Weights of a small transformer language model.
Architecture: LayerNorm before each block, learned positions, biases.
Each number is 200 + 40 x the weight over its row's rms, rounded and kept within 0 to 999. Layers, rows and columns count from 0. The size before them is the row's rms in percent of the matrix's.

# up: layer 4 MLP up, 768x192, rms 0.163, rows 63-71, columns 0-191
# down: layer 4 MLP down (transposed), 768x192, rms 0.153, rows 63-70, columns 0-191
up63,094,224,255,156,168,192,151,152,295,217,211,256,159,212,219,151,191,190,183,244,171,95,301,201,149,180,164,171,186,183,209,148,203,265,167,114,183,130,211,207,246,132,180,209,281,234,205,159,205,226,181,166,271,222,208,200,247,163,186,255,172,143,271,218,238,192,219,217,167,150,187,128,200,266,190,183,150,218,193,118,210,169,177,233,184,167,218,254,258,132,182,201,196,141,206,252,175,200,173,194,231,192,183,231,246,208,232,177,173,264,162,248,81,252,235,145,203,129,134,212,222,203,226,214,238,271,219,262,271,208,201,184,194,212,201,200,224,210,214,180,160,199,190,149,239,232,188,229,209,205,204,201,149,195,187,180,200,246,219,197,172,190,270,251,158,129,170,273,210,196,160,274,250,169,157,227,156,217,209,156,140,235,224,163,178,246,167,181,164,265,180,134,167
down63,101,189,195,219,289,250,244,216,164,218,175,175,171,170,254,212,282,156,160,202,280,169,192,225,190,237,156,196,137,211,275,203,207,166,232,195,220,221,135,199,78,283,257,165,171,209,211,210,242,145,182,178,84,232,153,240,179,226,227,259,236,166,145,247,287,284,185,200,273,252,171,157,219,213,123,215,182,206,200,262,195,215,218,217,173,186,181,171,248,243,167,141,160,165,196,221,268,179,151,178,205,215,173,115,186,224,113,228,153,281,242,118,200,144,190,205,206,215,174,228,251,244,152,235,223,221,210,137,152,159,264,172,216,119,207,218,180,205,137,201,193,195,198,203,211,195,150,186,187,216,194,164,182,178,229,132,210,208,205,212,161,210,168,163,229,175,217,160,266,169,147,193,226,237,209,245,236,212,267,197,147,186,198,207,146,236,170,140,201,233,227,198,188
up64,104,203,254,212,252,164,179,225,225,174,180,199,216,223,174,209,219,149,207,222,170,181,162,270,231,256,176,151,204,182,244,78,254,196,210,208,134,204,247,151,197,202,198,173,193,125,228,189,157,202,231,235,182,217,187,230,233,110,235,201,197,262,203,151,120,164,210,136,200,202,237,210,205,184,104,176,180,214,159,231,210,115,225,189,168,137,134,198,188,103,246,166,170,216,204,254,269,200,223,188,189,212,192,191,237,302,203,259,239,150,229,238,181,141,161,242,233,257,277,182,179,291,239,197,238,209,223,199,141,225,174,240,266,208,194,168,152,184,221,213,192,211,214,237,175,169,161,133,193,185,170,131,242,225,250,147,297,226,198,191,108,228,291,202,223,214,196,213,151,195,193,264,173,174,205,222,196,118,180,214,144,195,187,225,198,240,227,169,207,153,165,121,174
down64,104,260,190,282,177,276,196,222,196,225,227,212,190,268,161,249,237,159,231,175,189,245,237,181,238,234,190,185,235,220,180,244,159,225,180,204,208,192,164,203,267,268,178,200,164,211,164,176,202,264,203,123,245,161,220,182,195,324,124,235,149,220,195,178,236,210,120,210,232,236,199,93,247,252,219,206,226,196,155,181,209,328,245,168,209,197,212,205,179,220,220,222,226,198,187,209,160,178,160,111,197,159,203,208,176,182,220,175,236,226,181,171,232,223,225,263,232,190,193,245,134,196,115,201,156,237,164,233,193,222,116,241,148,244,215,246,236,131,240,177,187,255,275,181,214,289,118,207,194,160,205,206,202,240,260,149,152,205,237,164,248,151,139,180,218,171,178,184,244,203,144,167,134,240,187,231,208,206,245,261,147,175,158,215,260,160,197,230,166,195,145,206,229
up65,116,202,220,222,252,185,139,228,228,205,269,207,140,228,193,180,135,123,190,138,151,133,216,176,257,213,177,194,194,227,240,182,122,141,249,183,143,265,133,216,243,139,159,289,122,170,198,221,190,242,180,194,189,212,131,189,232,235,203,180,198,226,234,136,185,222,148,214,227,224,169,217,128,237,284,225,291,239,209,279,215,170,219,161,162,190,186,204,221,216,220,206,161,255,165,307,258,219,219,243,195,177,175,275,227,197,257,155,215,139,222,201,183,247,216,162,123,97,192,149,226,266,192,153,181,256,99,203,208,202,188,218,250,185,128,206,249,233,187,202,225,211,156,171,190,179,204,268,214,207,230,189,244,184,269,169,268,233,155,178,122,161,153,224,211,201,214,241,167,195,229,179,160,142,159,224,213,215,149,199,177,189,190,176,220,176,206,196,188,258,216,177,197
down65,114,183,209,142,263,126,173,223,251,222,173,182,180,266,152,180,233,270,130,211,178,190,235,218,225,209,170,237,213,190,224,285,172,207,146,263,169,209,179,108,221,121,188,190,116,197,218,246,203,230,201,209,289,176,181,233,223,239,216,160,201,177,174,173,98,273,253,137,151,226,210,189,211,228,151,237,154,221,162,207,212,162,122,225,141,186,199,230,148,198,195,190,283,254,218,175,245,182,174,291,118,250,260,216,176,201,275,180,274,169,224,164,163,172,218,169,174,187,172,188,195,231,236,220,251,199,160,139,161,177,148,212,164,226,199,221,259,183,212,179,135,137,236,197,239,238,173,236,198,217,286,202,200,217,123,240,242,243,218,225,241,234,174,219,224,193,219,211,178,250,265,246,140,198,274,179,212,174,158,265,224,206,250,210,154,191,220,136,214,187,162,200,236
up66,101,244,135,168,236,228,187,280,195,210,197,150,147,257,242,216,228,171,159,148,210,182,177,124,185,170,266,207,159,143,176,179,180,210,184,231,148,216,227,220,217,168,184,237,260,174,265,152,179,180,192,132,213,155,284,250,195,230,279,155,196,213,204,211,161,145,270,158,133,213,146,187,163,198,187,237,209,168,284,212,220,153,146,149,242,192,130,226,126,230,169,256,158,147,228,176,218,169,210,195,236,175,126,223,187,181,170,171,223,167,145,190,196,216,192,256,213,193,192,225,251,217,233,199,257,235,249,185,229,182,252,195,160,213,133,224,157,197,206,216,212,169,102,89,220,168,156,269,209,254,265,222,214,160,140,231,109,256,268,186,191,192,238,160,157,185,214,135,215,241,218,185,159,251,172,237,228,214,200,242,187,216,198,187,229,175,107,207,273,191,153,151,202
down66,100,204,147,150,288,133,230,246,162,135,206,166,184,245,222,277,138,167,218,202,229,236,176,206,212,187,265,233,188,198,147,223,211,198,215,211,222,255,174,168,198,197,218,275,198,195,216,237,184,205,325,162,151,191,204,202,234,239,186,185,203,206,161,208,223,224,188,175,212,260,121,93,155,169,231,189,156,225,249,197,240,180,194,221,252,254,259,163,212,167,171,189,254,119,196,177,183,211,240,248,158,252,213,132,212,167,170,168,188,215,106,161,114,210,194,248,169,144,201,249,194,243,151,233,238,236,183,178,196,153,249,208,182,143,265,219,239,178,234,215,164,167,188,197,173,171,210,206,176,194,174,217,191,318,200,193,225,256,250,192,186,170,262,145,284,137,141,279,221,304,207,228,186,209,171,244,152,152,287,223,223,179,160,235,213,229,193,197,224,203,177,185,170
up67,101,221,216,176,239,192,186,202,163,229,274,247,207,227,153,219,181,184,219,180,186,206,186,182,242,175,148,176,220,194,222,241,183,175,264,106,167,188,173,231,190,221,116,152,183,208,270,180,137,185,198,276,201,173,190,195,224,217,166,173,236,234,164,165,225,220,216,239,160,254,224,171,249,278,284,154,186,137,261,278,235,144,278,199,264,221,217,137,185,210,262,116,155,179,235,184,243,195,214,154,242,223,141,138,193,281,264,217,161,161,141,239,111,248,209,187,260,277,136,270,120,214,222,92,181,145,201,211,181,144,205,213,229,183,181,181,125,229,172,210,178,186,287,244,197,232,198,222,224,199,205,164,213,235,129,179,203,240,144,246,140,211,201,179,211,222,184,209,207,190,194,166,145,185,190,131,175,148,220,222,178,167,217,183,163,172,239,186,182,202,141,158,187
down67,095,176,179,222,113,176,210,167,253,257,258,233,284,240,265,245,219,235,163,229,167,166,277,181,181,247,248,271,157,211,242,229,268,171,255,246,187,178,223,177,278,187,220,195,206,146,259,276,239,198,203,197,239,183,178,226,241,229,214,262,291,268,225,198,186,199,243,193,179,223,199,229,191,173,175,183,162,114,194,119,186,169,136,141,236,204,187,236,188,205,235,159,175,216,261,241,171,243,185,185,144,179,252,162,226,239,119,215,176,261,234,209,223,179,196,185,155,197,208,154,223,170,179,235,178,190,155,199,179,199,201,223,186,222,229,200,229,184,233,238,275,208,119,186,199,152,159,222,242,132,228,232,200,169,187,188,192,201,239,163,229,244,220,167,236,185,132,185,209,213,129,253,90,179,149,189,203,114,200,201,217,212,126,293,214,160,240,241,236,290,207,254,237
up68,102,159,194,148,175,151,172,156,229,196,219,115,189,241,185,86,242,204,207,168,236,205,164,196,247,158,198,217,208,222,189,174,170,215,260,227,220,191,138,206,127,156,224,194,136,184,186,235,206,174,179,180,208,124,280,145,191,202,203,207,215,232,225,191,261,252,245,186,143,206,133,164,193,225,294,235,223,228,216,185,185,137,176,204,187,239,211,182,163,213,284,180,205,229,232,188,210,165,240,118,203,162,207,180,153,217,258,171,214,189,149,149,183,254,172,95,147,175,202,177,233,136,216,299,164,175,173,247,156,210,262,211,160,182,204,207,206,240,213,137,149,217,141,233,242,206,168,135,297,178,159,219,182,164,193,191,176,163,182,248,172,215,247,121,159,132,221,199,218,214,204,145,219,165,159,175,213,227,191,239,182,124,194,261,181,306,138,281,169,225,208,170,238
down68,087,249,228,194,237,199,189,222,225,105,149,276,157,242,129,207,182,193,233,231,188,197,223,302,205,130,180,194,160,109,170,289,215,247,199,230,132,210,278,189,150,200,148,153,199,180,191,175,198,187,103,272,133,234,257,175,223,179,204,217,198,275,181,253,182,225,173,231,193,146,176,192,277,320,173,128,140,200,169,169,214,162,175,204,252,196,189,215,195,200,210,117,238,159,186,210,119,239,146,250,209,237,247,254,211,172,154,220,227,283,234,98,185,197,209,201,212,234,200,171,216,179,211,178,271,177,203,137,227,176,164,252,220,153,240,211,165,186,251,218,206,221,212,184,190,160,232,231,242,170,161,167,193,273,157,220,186,246,195,152,187,193,215,168,179,177,255,258,203,175,165,194,272,266,209,203,216,188,190,153,175,222,259,248,178,198,242,165,216,185,219,192,181
up69,087,174,287,210,223,197,182,213,172,199,213,247,195,171,279,178,199,164,256,205,150,197,287,145,179,160,197,243,211,210,161,224,182,153,201,252,226,255,142,198,200,274,188,239,188,201,189,162,110,173,171,161,191,205,151,239,323,220,246,164,207,211,174,205,178,200,230,171,166,257,240,212,230,261,251,135,175,146,206,116,142,206,198,160,191,153,167,165,237,136,179,166,184,250,247,254,198,222,143,236,172,196,244,151,159,160,204,212,169,266,176,181,199,196,170,280,222,114,222,218,228,153,242,199,180,158,186,205,275,247,187,217,158,193,224,221,176,261,255,190,169,223,150,230,258,249,217,194,182,140,209,151,194,194,130,126,188,195,187,269,260,199,212,213,254,209,219,218,176,216,293,210,210,202,215,146,212,250,169,175,233,186,266,137,119,248,240,204,158,255,261,140,228
down69,090,238,218,194,273,240,180,286,199,136,159,204,284,195,225,206,180,170,209,184,267,227,199,247,155,194,218,216,138,162,150,209,300,266,220,193,182,158,142,164,199,123,197,231,189,216,210,185,224,162,235,243,179,242,157,236,207,222,211,217,159,242,166,135,215,231,236,215,163,209,191,243,169,284,188,157,228,187,101,158,151,237,234,161,149,259,238,240,157,150,187,195,173,234,119,186,235,287,207,274,241,187,176,150,190,217,251,128,276,263,259,129,281,165,96,203,254,182,236,178,128,241,209,163,217,198,169,189,213,218,226,153,195,198,250,239,190,223,140,233,189,183,189,222,190,231,260,308,205,179,212,249,234,180,195,195,225,208,198,265,213,174,211,221,216,167,237,202,167,154,174,182,274,211,126,204,252,220,167,171,151,197,218,150,172,226,202,184,186,186,199,188,213
up70,096,133,158,235,202,151,236,207,249,170,190,183,141,184,201,190,195,173,259,287,135,267,173,180,170,211,205,165,175,103,152,252,192,164,159,178,220,125,172,231,247,99,222,241,177,226,215,216,238,236,143,206,225,158,193,260,176,135,154,191,175,254,166,199,229,211,176,222,183,238,255,190,177,188,124,113,221,150,187,195,164,221,194,181,218,147,222,244,240,130,210,183,219,219,142,170,181,261,206,226,198,200,178,210,241,282,150,172,154,193,185,211,231,219,199,116,245,231,267,227,178,208,229,258,211,185,187,199,158,210,260,181,261,180,154,198,153,275,230,207,217,249,218,102,240,198,177,96,254,248,172,276,172,204,194,194,166,234,243,137,215,212,215,183,210,166,289,232,193,216,175,267,171,249,186,254,152,181,209,166,207,140,205,163,225,159,207,271,215,131,191,233,194
down70,106,181,212,197,271,156,193,162,242,229,184,127,220,227,175,182,235,171,132,220,134,243,192,182,170,220,215,125,234,261,143,191,197,197,212,259,268,251,230,174,204,145,185,191,218,179,196,206,224,175,193,173,209,163,180,148,192,196,102,196,187,201,178,188,225,214,227,283,142,282,278,238,220,156,190,222,222,163,178,196,172,211,190,196,190,233,144,275,134,166,166,210,273,137,160,291,219,204,128,227,54,235,199,156,160,141,216,244,127,233,183,222,155,190,189,220,238,251,210,282,269,214,197,168,198,174,214,240,169,208,222,178,160,206,214,314,124,219,229,201,163,199,178,235,168,183,165,179,206,260,255,207,156,178,179,240,187,223,229,177,186,197,122,254,217,211,230,173,269,195,181,190,155,182,151,208,206,297,230,136,201,231,226,191,191,204,221,181,224,183,213,230,119
up71,124,225,131,218,169,149,221,229,281,215,233,252,141,204,249,167,205,181,115,184,187,130,293,177,186,281,230,244,177,206,232,197,209,130,282,222,112,194,264,197,144,147,259,207,196,211,160,186,142,198,257,204,242,201,253,272,256,170,157,237,176,279,201,221,233,91,170,149,170,206,229,199,193,223,240,205,153,178,158,182,205,228,149,237,139,141,192,164,209,144,240,140,147,228,205,261,229,202,225,205,202,126,187,266,134,139,199,258,229,249,265,228,309,238,219,209,150,185,239,185,163,194,161,271,187,198,227,204,168,243,219,210,198,196,207,202,196,257,265,181,210,190,240,176,223,170,246,274,251,205,195,196,176,234,170,220,247,239,178,227,224,161,152,171,276,187,213,213,138,191,163,153,218,227,229,222,144,182,226,189,211,211,204,197,240,218,155,195,252,193,198,206,228